Each number is 128 + 24 x the weight over the matrix's rms, rounded and kept within 0 to 255. Layers, rows and columns count from 0. Numbers have three digits each.

# up: layer 9 MLP up, 896x224, rms 0.105, rows 572-646, columns 168-223
# down: layer 9 MLP down (transposed), 896x224, rms 0.0983, rows 572-646, columns 168-223
# gate: layer 9 MLP gate, 896x224, rms 0.11, rows 573-647, columns 168-223
up572:177138116133121101109176162079143135064124144084083119138130150136112127138097138134148140128173172106113089135144124159124128160127159140108198184114141113154130097151
down572:114176100095136122131168147108161153158108123103133148145070113148124107123165152113117137120110107109118110125114144163152141092089143134125144129116117070119124098127
gate573:097104110139151099106170132139128161134144138149117131114121071100111136136130145114125172130131136169105121163106169165102105151116123091138148120108119117140161150115
up573:126150105126126125156111188117126114128077155132098145112118136115139126097147133115141118064129157113118114157166124116141102147149149133172155118121109123113142113155
down573:150118167181129083097106128118157140128169146114117159193125135099149115098124138132143128115117167139119131078137165138138102106129195145158096142166155118134147098147
gate574:121160144113137123155130132128118127143119116101092138120133100130124108125127107137128146106133141119166080152129128137145090123134129153131167125148123158117101100109
up574:100140127092110152103123094128112140087092116089157134118132099127142129087088121149136179119087161125128077123113127130130117134132157107101124126121109117146088148135
down574:105148148134153136079131130136099133119128132121126092131116128111092148133157130110129143123115158151155176151119101148131153138097123149115111138148135109147134118135
gate575:107152140100131165159118155143099130122116128142137166134085094070097111117164093075147123140145114131144149112107152142149141105155119127168111147107137137153104127181
up575:131135103172166098180120103141112146151120140156150130116097162137125083146154181155123086123137141112117146114118134132148142152141120096127128100171131080143164140103
down575:128096142134165113132154142156086138166129095146087181159163173130156137166179128169150130117109136086109144109092142114120134153112124161159133084132088144113129100090
gate576:158164150208150140119100167178140166139192131135147090111102139119138160121124168147163139112146137090130125137139064111192093155102144141144120110147129075126134114139
up576:113132154095107108072072152137118154153160150124162161137111177161140138101124159099135115059145148127131104124094101142120115065080172125127118148130113138105109116143
down576:145147089101103136115180179146161109088077128161127129130159121169153079072114138136118163128086166163126100092117118093103146117101082110123103092099131138110146140114
gate577:148146129124093114113139100096137139132089166182166107119162157176127148105134151150119135138164143144142146151179145125108103110100083123097126132123100123146091147122
up577:143155093128119125109129128120122116109120070119090137131096135110107116136132131122153153154139130142131071139124141132110105107183155114202111130147100103113131135103
down577:092179162135156151084139162111175102084147138091169139107127194151114146097151124129130139130119134156111124128109113114097148175116113097178161179138121138083125121115
gate578:144127094127166148119101143144129120131126151174148123161120120119124153127123145154134126117140128144158112139159130111162132138124084134114149123099154180122137130135
up578:144121099120148123139096119167179093119117123125145152092140127139132160151099142130119098096106118128139132156169097112184135137130136186175128117149119146097137125132
down578:124170158099099109116107118167122100137125114123139119059127120128101177161101143128162119113137102086110142149136127102169151140102137159120146080123139123111120123106
gate579:078154123102159120111100131161108141167090093111149114047116123098151158133109176104146104091132127121157107101200169093130185100154153182141204142118126119099144147144
up579:134156129154132120128117126162113111175137139109113127057148120113153113111144122147116110093104139120134154104097120107081119095119097109165108156138165155144148104102
down579:117115123143135127142138142125128081163088130120142122145089140115137150113127170116100176138132149117147120126111141134101148101083127113117126151102150118134135125124
gate580:087133131134105125181157110151160125127123171129104140114167134115143151117128137107153116129133123120141085160155118150121108149123142143144158125125116117126120172131
up580:124161115124161153120104147121109111118118144129104120141095110090112128096105104141104163119119116105152146117117142135153081124155131154154115106127133139170112141131
down580:080120159133146101139158167102118149116096119097132133116165130124147113111127145139139092136136096120104137119096126148159154076115102095114142075123173130126121134088
gate581:070111135126121142137126157160141117112130127164115127123127132160098108150158154132123098157131165112169091116124126104131121104122123145104143121083114093106171110108
up581:116146098125054194113092095122133105128119142108136143131067127104116100114108103179106128101120128102098168126137122135103171122135108169118141129174110110136120143166
down581:097119135161114138136094096159146123070103146148138130104143080113114128143137162132097153138130135133140140171119126161101113091168123117126054112112121129131155117144
gate582:152185081108119177161140139111151129123150174124109112132097116142108096108134120104114132162131106131159129129132135171133143137154146124162152092113136141097129161069
up582:122124112069155144154145097115164109122099129133132137141120112121111117189146119151126097101141105142105091137162143106139117133157068115155148125105158183145111140134
down582:141131110122101132085165101132115157128161165108159123121163134089109180143090101148104156128158106165131101103106107171117119119143119138138091119157153082136128130128
gate583:131126135103174070180144080148129084150133152141113163123108126164110135141155148170121126145108127123115142160097114075112138142119099135106150139187114123166125127143
up583:143128131100124109116096121142121126099081100145158111150128104134140145131104118076147179125107167122142145152128134117134121084103124122138138134133129143090133146101
down583:157138150103159072146092135096110158101133103075149118138135102148099180108119150131126133148085109127093119124086087083135118114153135156122102147087139104140143113130
gate584:105123142116091141113172170064147112160121140142162109138126122164163124124154158172135114171111102155100151116173139113142120083141149116081167117105130100126131102130
up584:132125083115137134117175120075152119134103162153121125143087127143130126131133159132136135155126110131113140082156139108124133099170159119102153131144132100108122103130
down584:114097124139136114132154141125131151059119143153114174101157123139140060095157122101107120113135124115151130082154092135091113121139135110132122104187176111077143094114
gate585:122109141109073140137135141099118170174158122128115144133120152117124155082134068148165136177174154148107116142126125177135177156130165160114104141157115112102080135191
up585:104112135148101158091129132130121133148132113160128161126145149135120099099149140151104141151135147128108117131147107140122098142128140163146107138151147106127096132148
down585:148123183095161154125131135104095169178205140106132117132095138205096162101144115147133096089132184112103125114089134083124100108131160090096101134140133084144138132134
gate586:160155102145155162137114168143159113101116115120141104152119093154151135111158121119110108130083116142085137115122164104103181168119125166150185128095120115160130115114
up586:080124101095155121157112051156144110153112147122109125125119163153100108126127098126131147104141180143159128152169097123105150133131085104106140114174121129165122133101
down586:122133139163127101168111106159132106124106134139123114135126109117124135154121099107126099139144124138112082137166116167152117125145158104123185152175136143102168089114
gate587:111149164121155142120119124137126165123162131076121132126095116156129147115140139150132145116160109134139114151132107146152140135107192132129133087173171150091120153119
up587:100104138129122152124122079136094144139119094101134146119130118143110113134077116101108113152149109109132116097139137143166177100138155150136108091147134094112138128128
down587:152087123116129137156101100108128157121132151135087123108130124139149117103100090105110124141096184160117121134113115124155134096147156144135070128138101097120105089085
gate588:122136125135137139147105123163095158121127125128169138119110175140082104093127070115134116104132092117129118114098158124105135134133101151119175158172094099151132112164
up588:150157116101151159114097106162133109138146118126123126133162144185144120156211137144119125151167101165123114145120127103139147124161122124101116145117119139149151149132
down588:147148120120106116150148131135171109140115134165146186154109153115094137116170150091136124122110111097133121122141144109114158151141119141113135197139103140107173150120
gate589:134128111107132078075097144156200115116158102107161122111135145133132080100140108121172125090117086181103149178146130136148133083120158098102122138125133141117148136131
up589:131109151116124098109090153121164086147136135087115134111127090151087117115102107103122126099163116120107164151127133126126113191117108081157121144152112137159104120108
down589:146141152109132114172104140095133136105114116135142130167093056095125157119156101140138167116137138136097137145149113128136113180137100111128108116113140113145114147140
gate590:114143149096138132099108072126168132195094123135125163141134126115105122117138090132108088138130148133140113128106124096134117082102152117139104120150115144095158099166
up590:152106158115166124090118150087076161177129104153111142123150154130114140087121115149108139129106153142112118117199171152139106113135100127124096147128098145178138134158
down590:098066167133129130109103144144121125097130146091139122108129149133134129149119133179102136150119102136142127119162185106134108096126145147163137128074161158159162157128
gate591:150132136154119128135156083130139094123134156122148148134164103133111122170116123136132117149151147155152144131145082129150112079121092161160117109125145105130137120152
up591:129122147116111143115079123127140140154120167121111147115135124163153103129124169110120118135101097099109127173127094106121140103123119114175104122126131119150102123085
down591:126115123158121110118160161149155101098122124155119133171145124121138153128128133107155136147114142064077100127127109114111159136129149085141115100135115076145077141143
gate592:139111139135160118163124128161115155112100157138142155118130092113135192108149133138166107147117129125096148079137167188162141184118122121169108133137169077113134144103
up592:079123150147132138164151120125125113126158123127108159130101150107118118129116102114137163128168108149126106159054081151095102120137121102115122136135129129193115109126
down592:094141130173099163079171118077119123161145145136120132130132169123181153137109117117178157130146166130129179157100093132142124142159142151065134088127128132095115138155
gate593:120168130100142099150152100113122137128116165119206120136059118119115127139137134145132143087131158111166133172128120084106120124136149169106139093162130087098144131126
up593:087125119161174171106132119104109177165114106117152162158146155110138124132142112117186102151122168116126115113152109089111132079191161141099132125094128102129102127140
down593:083112145142146126187189135138112126173101107130179129122088113129111138167139165146158143095114133159145101173144126126111149105112118146108140108112149129100091111087
gate594:118145093079143091107135137135136153093124177173114121136116140146103115096095137109128078138152125121122139130132130133131108157070124084117105130127191097132126087101
up594:153154111128153131076111148123155123086154111150111112136158107146102164136090100137157106090130149106104155117083140153127155099119144095110143134132122071108124112107
down594:084133139147117110106129108145076109133130145112137130112114101116136132168171120175154110110161105141154144119164169089151101093139130123128164112114103119154137102118
gate595:124133123122143094108108133140152150095116117131139125106157133135133126143118134121145136139103134136151144087127153096151134111127182127109110122123124123148163129132
up595:103120166147145115128155100100160157138142135118120109108109125148115066155115150160138153124118125157144143125149151112139149127123143149115108126114102082110132135161
down595:152117090126121090127133121138114160150159105121085118122122140083109110155132114118155102168121132139087153116114101139155126110149132164147119136146161114121179112160
gate596:122110124122128129160122114093157083149128135115135099114083100140137140132142103147155119141163134145114095109146168113135155147157136150121149123149146134104162126130
up596:107130153150147167117134144122137115131124165138153109145112103141113144129136134126111120137148144170107066111135106109128157117150141121131138142115139156141120119108
down596:119119133132120164139132173136161130133121134107141128140101091131106111120138091153101145113113115120134116123070117152120123139111132159166150102124141123105138137104
gate597:129122158103105147137130078133156105110111098122131083114150116141101125181172181155125155141151136124167144111086087129145122097118132149111136078098137118104124181129
up597:155088109065130084114131136143117090153102093110167081133122147091126149151111114130141112118139106129139149116139134142115144171165108144157164120148156118137152146128
down597:122146094143152110129136111130125155114110159165132126123122146162121143086099129095142074118112125161151118130127157100152143135117109091138169128141082156110148151117
gate598:125121154123121108101148138147150089160109151146110141118132120130145086129127093113166109111103141103157101165163121092137088116114124141126162119155142185107111096161
up598:119174142109111115140094140122134147109103079117135142133177158137108165124131139078116126152061146135104141122159083124167131140134125102132130143121154130110158141114
down598:121138113127113140174113137109126142129134126177161120117087126143142103119121100105136118154074136157126146181149120125124133152164095164155122120160128123097142088113
gate599:126145126117117134146135140101112144098103129173159183119151128078131117126063145108160124166136131135132119110102123125134151155149129138074112125116134105134101139137
up599:112090171125125105158154122118143160137135103153128197115149121131161141125136079112121145126104166140166072094149151130147150097134122114129129139096067067173136132172
down599:107086157109136126177108143124138076098091105166115136099129134113092130133104089130123129114099174136133133110130113125140160103096130111140098126104103117137130154103
gate600:098064134145107142147171073138131082200106177115136124115062109154152151094072156069136131106112072131099164196087136067083110171193194131149165134105094120093080113066
up600:087083124109100086124138073118095154155113112160122159138144136104193141139106119089181129117133094152116175123074163107132121163167060082131118132050092132161164128180
down600:112132131087143133166107141102120144115126108163102114120136121129151089147156135138135089157111134068143137172122126126100151118146087161136092146131109038153131102120
gate601:158160123126148090153080150180155155155144120178090143149108142098159160130130131094122111137094111125137180139124115154149108119184126115151106111151140139098130159158
up601:099137146147159087130105115101091149124126159125151162100108099140131105122163130130134105181174102124158144075167117122117144131136099130119134115134136147129126173105
down601:135110114119120129114132145078098112090129167101121104100097142110111099106125159139087129196164144096169137164153077165115133115114085145111082119133183145136143127140
gate602:145170114118138103122095124155131118149111117150143101107174130109142126112132117144117138123074123120121131115154115137132160111118104112146132144135152103083142103118
up602:136083119122140065158110172125151139108141147127147114130120117146108122145110151135135138114130103158139141109135116096186164115145158126138129087093129134133097098165
down602:147124115125126106114119129175129123097133089158132166144140101170108106116129140100113136130130138133125131113150115112164130156143143144167128120150126086108095112133
gate603:116131160145141134101122091125126138108092143147100105133166111131063138129114167127110088114116122110109131174143074129140126147157170101092125125129148134179143135126
up603:181146129108109172129160118168133152135120115095096155124093116152108116118113135143087152156117089106171170131091108100132110125094140135135114151111128061151132132100
down603:096121091121104114126107144081136118116137114181115144125160116151116158147134104120137161159131135111140134111104181068159118126116117146160122131123127094123119157141
gate604:134119147109080145133153112143134140159150163126129153167112129123136165101118119091112130129120123137137145140106130131123165123164155195127143069158152121092103104140
up604:142163113141153105111134151130118139101119106170110126094132151125113089148129124112111104111106137129131160093140147150109101140100118118147130166123113136137141156127
down604:105160135101113152107130114103103148113152107191142116093125134134130123115127140127142151125116112135123124136122157079101089130101101107134094151128111176156099151176
gate605:118143147130102116097111100145137119121083124119100118125131160118153129124139106128125098090130116101120156138147119158132135089173140109103108083110114155125114159133
up605:134149078084127142122152106142162133112137117134120110106094124143139124139161159159153138151147160136130135158099153096081089151098124136151131126149146089148140139138
down605:143116112134122156166102141109175108113151145128103113169114106164107109111121147119132154118103115140135097133151117105110102121077116145135120133159100098144143151068
gate606:150148091132129069158128131126092147127127147159119121149138104134107139129172107156109125155110165096153116134163121144128173119139168143106132125122165069107141184140
up606:131115121146096141109100151159145147128139134126199100154138115166071132098111115102116163149081094141169171120132175127110121117131132124111157107092124130107143188082
down606:084126127101154125138093131138143130159135131105133145124094127115175104127127144116111174121130123095124160104142150109135119149126141111147174091127102169116105144153
gate607:151155161119137136110075104127107142147107133078135091129106140114099103114145119132159170157136118138128108135100158097131146153111128091141081140110142148128128115142
up607:127144093138165154110150128116106152097120141116136110139125161107160146103106177165172126154157145122126115142120133113082169136159142159122157139134128159121145133127
down607:120085099121105131112111113127097192106139152120127104136147120086154119178099145169140121132156122119109140130133169093137139124155128119152185114093124122126115094109
gate608:125172115091149129079110098143099115145152145093120125139122154121136133156151105113081106124140105085147127142145116129129188129138152122131112113139127166187130121107
up608:126106183118142177144179166128135132156160150137157143161106101136086111124125108118137116133118104128134099147137108134133104100114119147138119139127133133145150170147
down608:141088133128108095136114130098118103108128128173132073101131114114147111113167115146106114128138174121103131130136122110127126142168113131164149114160103139095147168160
gate609:089145098076096106123154108090181132095124146106101133090125128137119154083141149098136130142145118126134147126146109092159091093142131139116156147102176169128132173156
up609:087120141085099137103112097134134154139106128100133124128138119120163141107131143132124151175133126103182192103093142136171142106155121155092106078075109112115150170135
down609:152121125138137114150132152154160133089109151133087140145177155135119128154111093139122127098154137147090153129129109140086143146141171101126117069124158132105110166166
gate610:117135115135099149116072131110172117145115122175127128153125154119116162126126099137128113161146134097141106122111151139098116135103103106118083085116136151145125169127
up610:110154098166103133096101102084110152128156136117099158129138115125139195104142111150087134148117154118124154104090120158111132163125167095121137111180117127134115109117
down610:104114120116151116115135142172148080134106111160142087109143114118128129119142141140121158130130152133146111123133129130078110123103138132117126126111099151063138142153
gate611:154126147110119146102150131118171105147113118138124149132091158110143160124168107116143154146110132113103104127087094131136146145135087151090145131159113122117170136158
up611:115141133153111138157121101120145112144119099137097138133134110151135116160122149146112106160103139114098157124086109133109127101090093128131130125165121125127135097118
down611:111139113102149170131107143131158091158155124178128168129127124128164118156107181140088135132099105136166145141122157100129165143118103099116123138156131154152132142139
gate612:139151119095162131133124149118153112156101128109124118136095131099150151103097101101113151099123131104170104165109096129141122147128136118115099131092125098122119108144
up612:084138115131102136183125122150085166108129129138129146121152120136105112136145170159103118136140102163099096112196129137150123109077113114141110137129153114112133082100
down612:167161134099140149139130129139099151147118136106114146103130110147129101135107188151118124114153155139144120095107129118145156188117155148084160142158178152135116116097
gate613:120071126121109185143153135121114154124105126131169100124131124191133130143094093175180092134101127145133103134128153121113048115126119146064132126180098097178103157118
up613:142077141090097166128110144134096111123148128143111143120110140133078157108135148100116117088111157129113114109138083153121070139116134095149092144121086173130114136115
down613:131140140063135164133162128132117125166169132125110141106127137152116137135111158119070136114150119115111153102141099101117111132103142134144148176104119146116105077175
gate614:126167138114143158163108108138145149109121133123112119131156081088179138135131162085128144119100154151152158147137169161150066098163164126127139126161059109120103112122
up614:160144156100143125139132133151110157112117134125155131116110124080092151125090147127136136102126103140126135111135091120137125155135114105074147136127143095068129145132
down614:144094155129144127075107140132129129094149138114117137129136122118115166141155090149158120148098114137145163149142065161127147162135142141128156126107146054115115136193
gate615:081131086133163108118123158146150153141148127091190124153127143125171128074170112082140150096141140086111109157163127114143162109143118176127115139133119141153164122198
up615:141089168116153129153118170121067127131138117123123123126117129092146128168153096080141145103169116148130103107186160170143144167182111146144130201115131113120150113130
down615:122138104120187135125136178134096155164142114161159141161122110141142119166138116130143133132098133142129120149081159177140130097151147149112139109124136143089134166136
gate616:155187074160125181116140147125094171127139160169087095095097145138121164135119090075135121123161154148116156137110143183161106175132100137167127125172124146089122082144
up616:128118131129143077138142090119156115079161096108174144172114112146128067156065111099137120138044126123159135113183172098128188109129167127107143100109115118152107171078
down616:137090103119098184125130124132121123112143108128181152094152093130162127121112209116108094127146087105165117120140112157128129108142131121162095091132131135144100119143
gate617:126146140125118115119141100138134125095110121111138126094161082138161116121126134132108108145109172153135134161150158096100125142147106155145146089142119127170119124160
up617:110104141138100119153143156107140148114093110131135145134153133147078142097110100068088134108145130128175106132119123144204122090160170115078126180168141159091105095117
down617:122130143165109121124113144160106130111140138117123094134155128153138094130164160157124104132111126153153137158110135110133108115142134121130043170095165143174114150148
gate618:168092127125122113129132146122178115110081138109144098087095134136175154134145124139151120126063130136145158128155162099161129125137138174133154104154136131152153177120
up618:120117109141125129124115100137174104119141104106180116117141127141121115120119093111122161108148123127182163095075115094086127111161140151123140105103125118139131123172
down618:130161139105136121084142110102088147124119144117131091100091128145101095139091130087144099135140156132116113157105145125134136130102067148189156120119138144126146115117
gate619:092166105120093150115133122137104158094076142144116085166103137122116149098133105098108118127173154175132136138096145103122077091124161114139134115134140159136146100169
up619:143142111157138164128154115158130143085182151148137131108101079092133135155099109096113123138125121100124159148157143121115116141133103121129159143145137139090152106104
down619:111153124109115127135156089155126132142190131180093106134089148117133112149180124139119094132160100168133154116118083128110173171152115146122116152148144120111150130124
gate620:119120129116117133163156167142099133078194085137145110128091164098146143138163108127131176105151115105135141134147136112126145125174118126095109125126116124126111097138
up620:097145126108115093159120119129108124152144113130145155124137114095127125124152117132171113125130103116115109146119126173128105122131135124097133120141135110097130131147
down620:146108145142139083146082081103088073117087147098122155144174124085115136096158112092173083156115113110165125163156142187137115138137119124114107101138129126117159129110
gate621:165137124125074168129120118140141138088142115125125097141117168118146115131081151126098154149088126147136097142140107094134111111132138120130137123082122120107147114109
up621:130137110095137077145128122076112166156099158106104117121107102187144146118133115135154115168140133119103126121113120116106127182146126164117139149132135151179097125103
down621:106081123113172134109134134089130149101163116090160119121127135109100153170081082142166112131146131163119105118156124104145156116140129167121160145102116120138116141106
gate622:137129131107134083120113134076111125107145152138150122161129135106152156150167119138143125115180168167172111131167092176135097084178168137108151100143115124148119142182
up622:109122098109103150147165109109082118143112096113133127134124115171123148136177108118136087140105094158176188133088161093118103089154120115102157169112102123144157146105
down622:104141140107144149163093136129120079163110097142141124152145131160119110149124107146193086116160111153149165154148139103132123125183110154097087149090122146144103151135
gate623:137096122117107136111111150100115152096158150137130136113169125134096100143147114114133125141083118115135128161144154114153142147156136105120160102104103105112134155156
up623:116124087098132161123117116134133154114119093135139122134146121135125105109140143110149110146112111133148149097168132112142134167137167129129131120098161122125112114108
down623:129177137127146117085113108103103113103179141120133150083091105168126121130128078135161158130144143101120141127129165091095112123137169116135166153103134127125139126109
gate624:131111099113088116121129104148133130116092135078082116125148130097098132143145104086156112113102136144099157144132104131139108125102142133167159102138151134141150118135
up624:155164092149141116127137120148126086108117105085113105101145144105098144101097070138133102102107095134133152090143113126123159112125109159132137107145106151130156140111
down624:094133118118103117130151131088139121121119121148120130147124123155135134138166158129140128141131092151142154108092133137083085131085098155121154104132120089149125133139
gate625:157131180165103107078129153112108150133123118147152116104072106112164132121157142111146094142136140128097102104156120130114116112080146161114100159139125163136110103133
up625:136083153116156149117091101092144139148114172091107111145127115141116134103151138125165148102169118127148167104124152062151168193108157132147107091126191132108122145142
down625:134090160087105124105116096152095104158147139110126114137078101112125107163150123101120138100148104146131133115163137142058136151131104163154136141111141174158152146116
gate626:077182166134085101144109137072138173110177122196148111114106164128096133113129194108133129138119155109162129105088172103126123164095118108194139100130109119152142143094
up626:141116084147137142102138148122096162143110148088086121135151119139160123105108098173108136148085061161095115127089084133103126120108128124159161150137144133147124131155
down626:147138080122150142118138098121128078155106103076112126112134124139132114121110092175103166162149127122138171124139078150117143129094140125143115154131130166154146156131
gate627:100136125166117134124136116119150122096071135146140123130139146107157137092123103145117164104101119153115129121107150133130154119135124132090154138132103117107151144114
up627:126149127142129158140131127144141102115128150126128103147148121151109132129128134121114153096145111148156116157134113147091133098149144153125105115124135144133131139105
down627:126172133111136150129133165153132128122110152078155133161116125113118120155089092107138163129146165103115146146130135108136155151143173123148142118104141163151105133128
gate628:123127129129124103126116123173121116121132147117118131118120111112121047114166106101133125086090104133093095114135096133109126101110147137119146110144180095142080118161
up628:101164153105130104110104131129112140144109103105074140123107118129104126129097141163109118110138165131096140145135120144139128180177122138062145129122151116112116105108
down628:142162121177144122087084163124096137161160134132090130142118142119127118133121108106104149125159100098103110162109150150139131123141115130078181121149103130095151095101
gate629:132132127078125103091167131108136102116134113133159138157159163146137109110134123106164157124097144113123142106147100139149126148143131147124091127063130156106125149108
up629:151136156180122138101129084134114117144182118123135127085134107143117147158106163176108153113149136138123107133106122126113150151076121127098125119136149099138100119160
down629:094115112125077066184128136135092165129111135108151124144144145067163086117148112141115131091149158160129150099139142129091121113142139115117142159147139088140134123163
gate630:143143168154127159138152114134101135119125099153131133131119146136139170098163132089152176092166166158105106097138140127141132106163136136160151118102130139129165110141
up630:154114171121171126134109103113134140088118104153126141131077142132163146117122152119111145151147120114135134106125148112139117122121123112141125151148142116168150112097
down630:104080115120138143123124159165081132095082112197106086114135144129137108108151186107134128121124092093156161157130156107135123123152071132135086155124089202110130150112
gate631:148096165087106059110135114128153198089128131136127128155123117127139139120116133105156087122111087148133122104108157169116173173132114134116170141133143120119129116143
up631:104151157129121163137121108097135108140144103130138142126122125142088142103132103167130114158160156120128130121144100150118100146155105115088112149164099157137158139109
down631:091123130151169130151161113105104098164108092140125145165156107126147103150125195138153116151122144107179170110146146138113105127115107162188148110114145197164117142137
gate632:087142164130081164165140133150158090122073114161167136129154130097160099177157100152105092127149132106164111111157094099133175128079099131123127109153126114110094142170
up632:116071097152113083140089138141124117123134153115129158108110122155123150154106166124065117106180087145171104096133091105124082130134124145140102155139202145148126106103
down632:116139115137098128123157138121124136123140150145105184133110132177112153101136140112126130084153116126130119110134152129066104137115095129138093088115135141142148104111
gate633:126113128160093160090137070131127148156131113106143125109124098120096117131085133142140091157117155085081174144154151105138119093144098104150115101118132070154113133095
up633:127145114124117153146122167179139125148166121125143143128134174128173119092138101124092131148112123176136123109131148129124151105126118111132128076150127150166125145122
down633:192141129115117100099097107147134063124126131082142157128156149145097092139136158129152103081126109152138107090132145173139127124122123078122137128159136151084143102116
gate634:095121156171132104151130119114120127159100114060126156158144136121120105153112120128121131144089113141118110126123097165167159173148124130106130092068120129121129167187
up634:111143142132113115130112122089141157158139086118156181152102089128140130159135131147137134140132131140126152102080100147121102122098124141187103068169093127123129152075
down634:133119141084113170091138169123116127117148090178112125094127136161118169118127173161128123127134137109121127163119128079072129152094157158110157184154157133183111116140
gate635:142133134152134114112095119136125102094164113172119118069132122117160144111143121168136114115162169148144169132147141124125157109187114104158156112155122173088156150146
up635:090124141156108093138132150109161127132106141126148076138109134149153141110139127168164104127155120149138136158098119132116117153136097135105149118140121089133129146115
down635:106113130142113120135117108110128128103120080122131087117121141111123142131147101136094132128120091177132143101156153113128117145109147145109095139184127140139175131169
gate636:174123138116156115123099106168144134138168091140094166142111131128155119102104124101150135126080144124107153146094140143117130118128106102121122132159118126080097126103
up636:119111155125151131161105102137117138164155095162170170124155110106126150115130115109138137100128131155164129059088151139112102146110118136127117072145084100125137062130
down636:120105134135129086131123123093123134146098086108138170113117140129147167127126159156114153091139107096097162119089121129113117111106089147103136093130083123166096118128
gate637:118135139102106135088141122149133162143109104088120111154103100057100131124120123111139141076129158166112118200154118109141093150133170110137130095178151131105111151159
up637:151105121134154119137126163161116128135111134108148140141162156159114141113129147133088090124112132073125142129136142104181140134100102112122111113143126100104186132103
down637:141146174119161149089164130142126150101120112155160114084172135103174117108102073106123101178096130113127124159109152135104167106112152137100151129172136138158149137138
gate638:156132116161116099074120116100167149156144095083154150126062143133164158105167138148116155110134069124113154129123111096137124104129129099130122127110120120105150108107
up638:107159095107139144105140115123138156153157131088103127126119119156189133151189104176114124127127097110124151163144138152123108098114138079115162097121102104067176136112
down638:140113141154117121112079142139141169097122147103127121117140139129122140142079132146136135100153111128093128120149121136145144114116142135084170126153127128170177105121
gate639:165107126097149141121128141145145112121154077147123119131133135131141176115098118117082106080107171148126069104161085123113165134113119180110134115125110123133152120107
up639:137133140173078145109135107151145145142153169131105112095130136129103097143165169165155176152107102131148137155145106115132093082123108102123144136151140144181140115134
down639:148131154128124108122117129145096105127159100110113107135122110123142160138141116150130142122098147112147137134138123120119111127118155137104112118163123132125141140160
gate640:116138149096084137111149140126135084155135043111152130157120140128110128132120161161101116130131130135173119137125116124136133142086117114109114096150071161104061134121
up640:127094090133116109134107104145150079177123078078094140107137162145104088100180144119121154084133115142107092152150084124064129159134147173144099111122167160202147126148
down640:159081118122131090118101147151110109065135130126135089084091144109154096129133170179174157124146097094117126131143114129114092125101109166145131099135103154126141119116
gate641:146138110131146123132120137124104163165137141122136118190164133177118150102135120098126108124095109134137143150131137085101146135106122105129154104155144095133100114107
up641:107094096146139126131117115134117108106110130142095150191146111140126113147118112140134153157127090132138152134110150077094138134140141100120115118147173123092129075116
down641:151104125151122085110160160129168079089127114097124109153141129140133124104089133125107164110135063132104177170119103117149139147093124169149154128132088147090121117138
gate642:149166100134080092095142136108127144154135152126152141092089112130149119149121165120128162121186125107110118177131084154176172132139122142121100111110099128112102115144
up642:143135153135149105159137139119128135139084174077138145073104128142135138120154109150142121166170161155126155141136096129122146133121127145170150131130106104135114118111
down642:139117119146150096159133139140135138140129175100155113102105111167148126108105132148128138130148141112116148111087091137080155148118135137108131082120135078121101121091
gate643:132093146194125131129185136135120140132129117129139133118126132147135135134131124155124167114125133140150107122127099136155121198161117103130173143171157137137088149150
up643:120148106108119121099094145128163158134137143112101141103131166119156084139134116077082122121108094139116121146142191139133158127124136108192117118117161110132172127124
down643:122136165131142105130141095132145128135100123171169133114109118138158167139100138105121127102140177136048118128091110158145134146123115158119105137149129101148124134148
gate644:146140129111134148096084069135149157096152169127159132120094121125129122112110122148128119145142057135126133159140138139102117113089149117103083113138148093086134149136
up644:160190132160124099127127158128119122121131133117084115092101094141151159131160133149094126149110093091144104149122091088095119129111114132164099086130155140122118119118
down644:167132146135096132108143144142137130163086146082089070100133119113156128137102099128131134137090158112143127150088127126104127136129161111123109151097179166163118109144
gate645:141113133143094136170122111130145126099138117106154124103139118102161126101140109132110134129122114123128124118116103146124128150154162107099141127141118133138140103116
up645:108100139117114159105120137145098067126113109125100100129129105184080116122130154116156156093132133129142134097141114177106181131143121109102154136166134094128147126145
down645:137134096140134136133102118130095152126138144135123170142076098139134130107130142115142188144116113130092119117112151151119143135137101124118138177147149127179110144164
gate646:122134138107135096107173123157102140130127097116127135149108116127135127125159130086133137125144121094139149129132144133149128158170152152112140118134124147155115128147
up646:133108159126139132113138160092134139133171130118094115116145120096105124156102141126109150144140150103165118162114084139130141108155160136165130118165119160130101076083
down646:092142097129148138130097152142135135126104157098104104122147117106114166103131109130137119126139148124142111130088100098116168087158140135139093106154154137121114083157
gate647:136160129154145118118094104147081147134163108139148144074106076132145101137127135122140136135111158100107147151120128126130113125144141107097106163093144127153100091160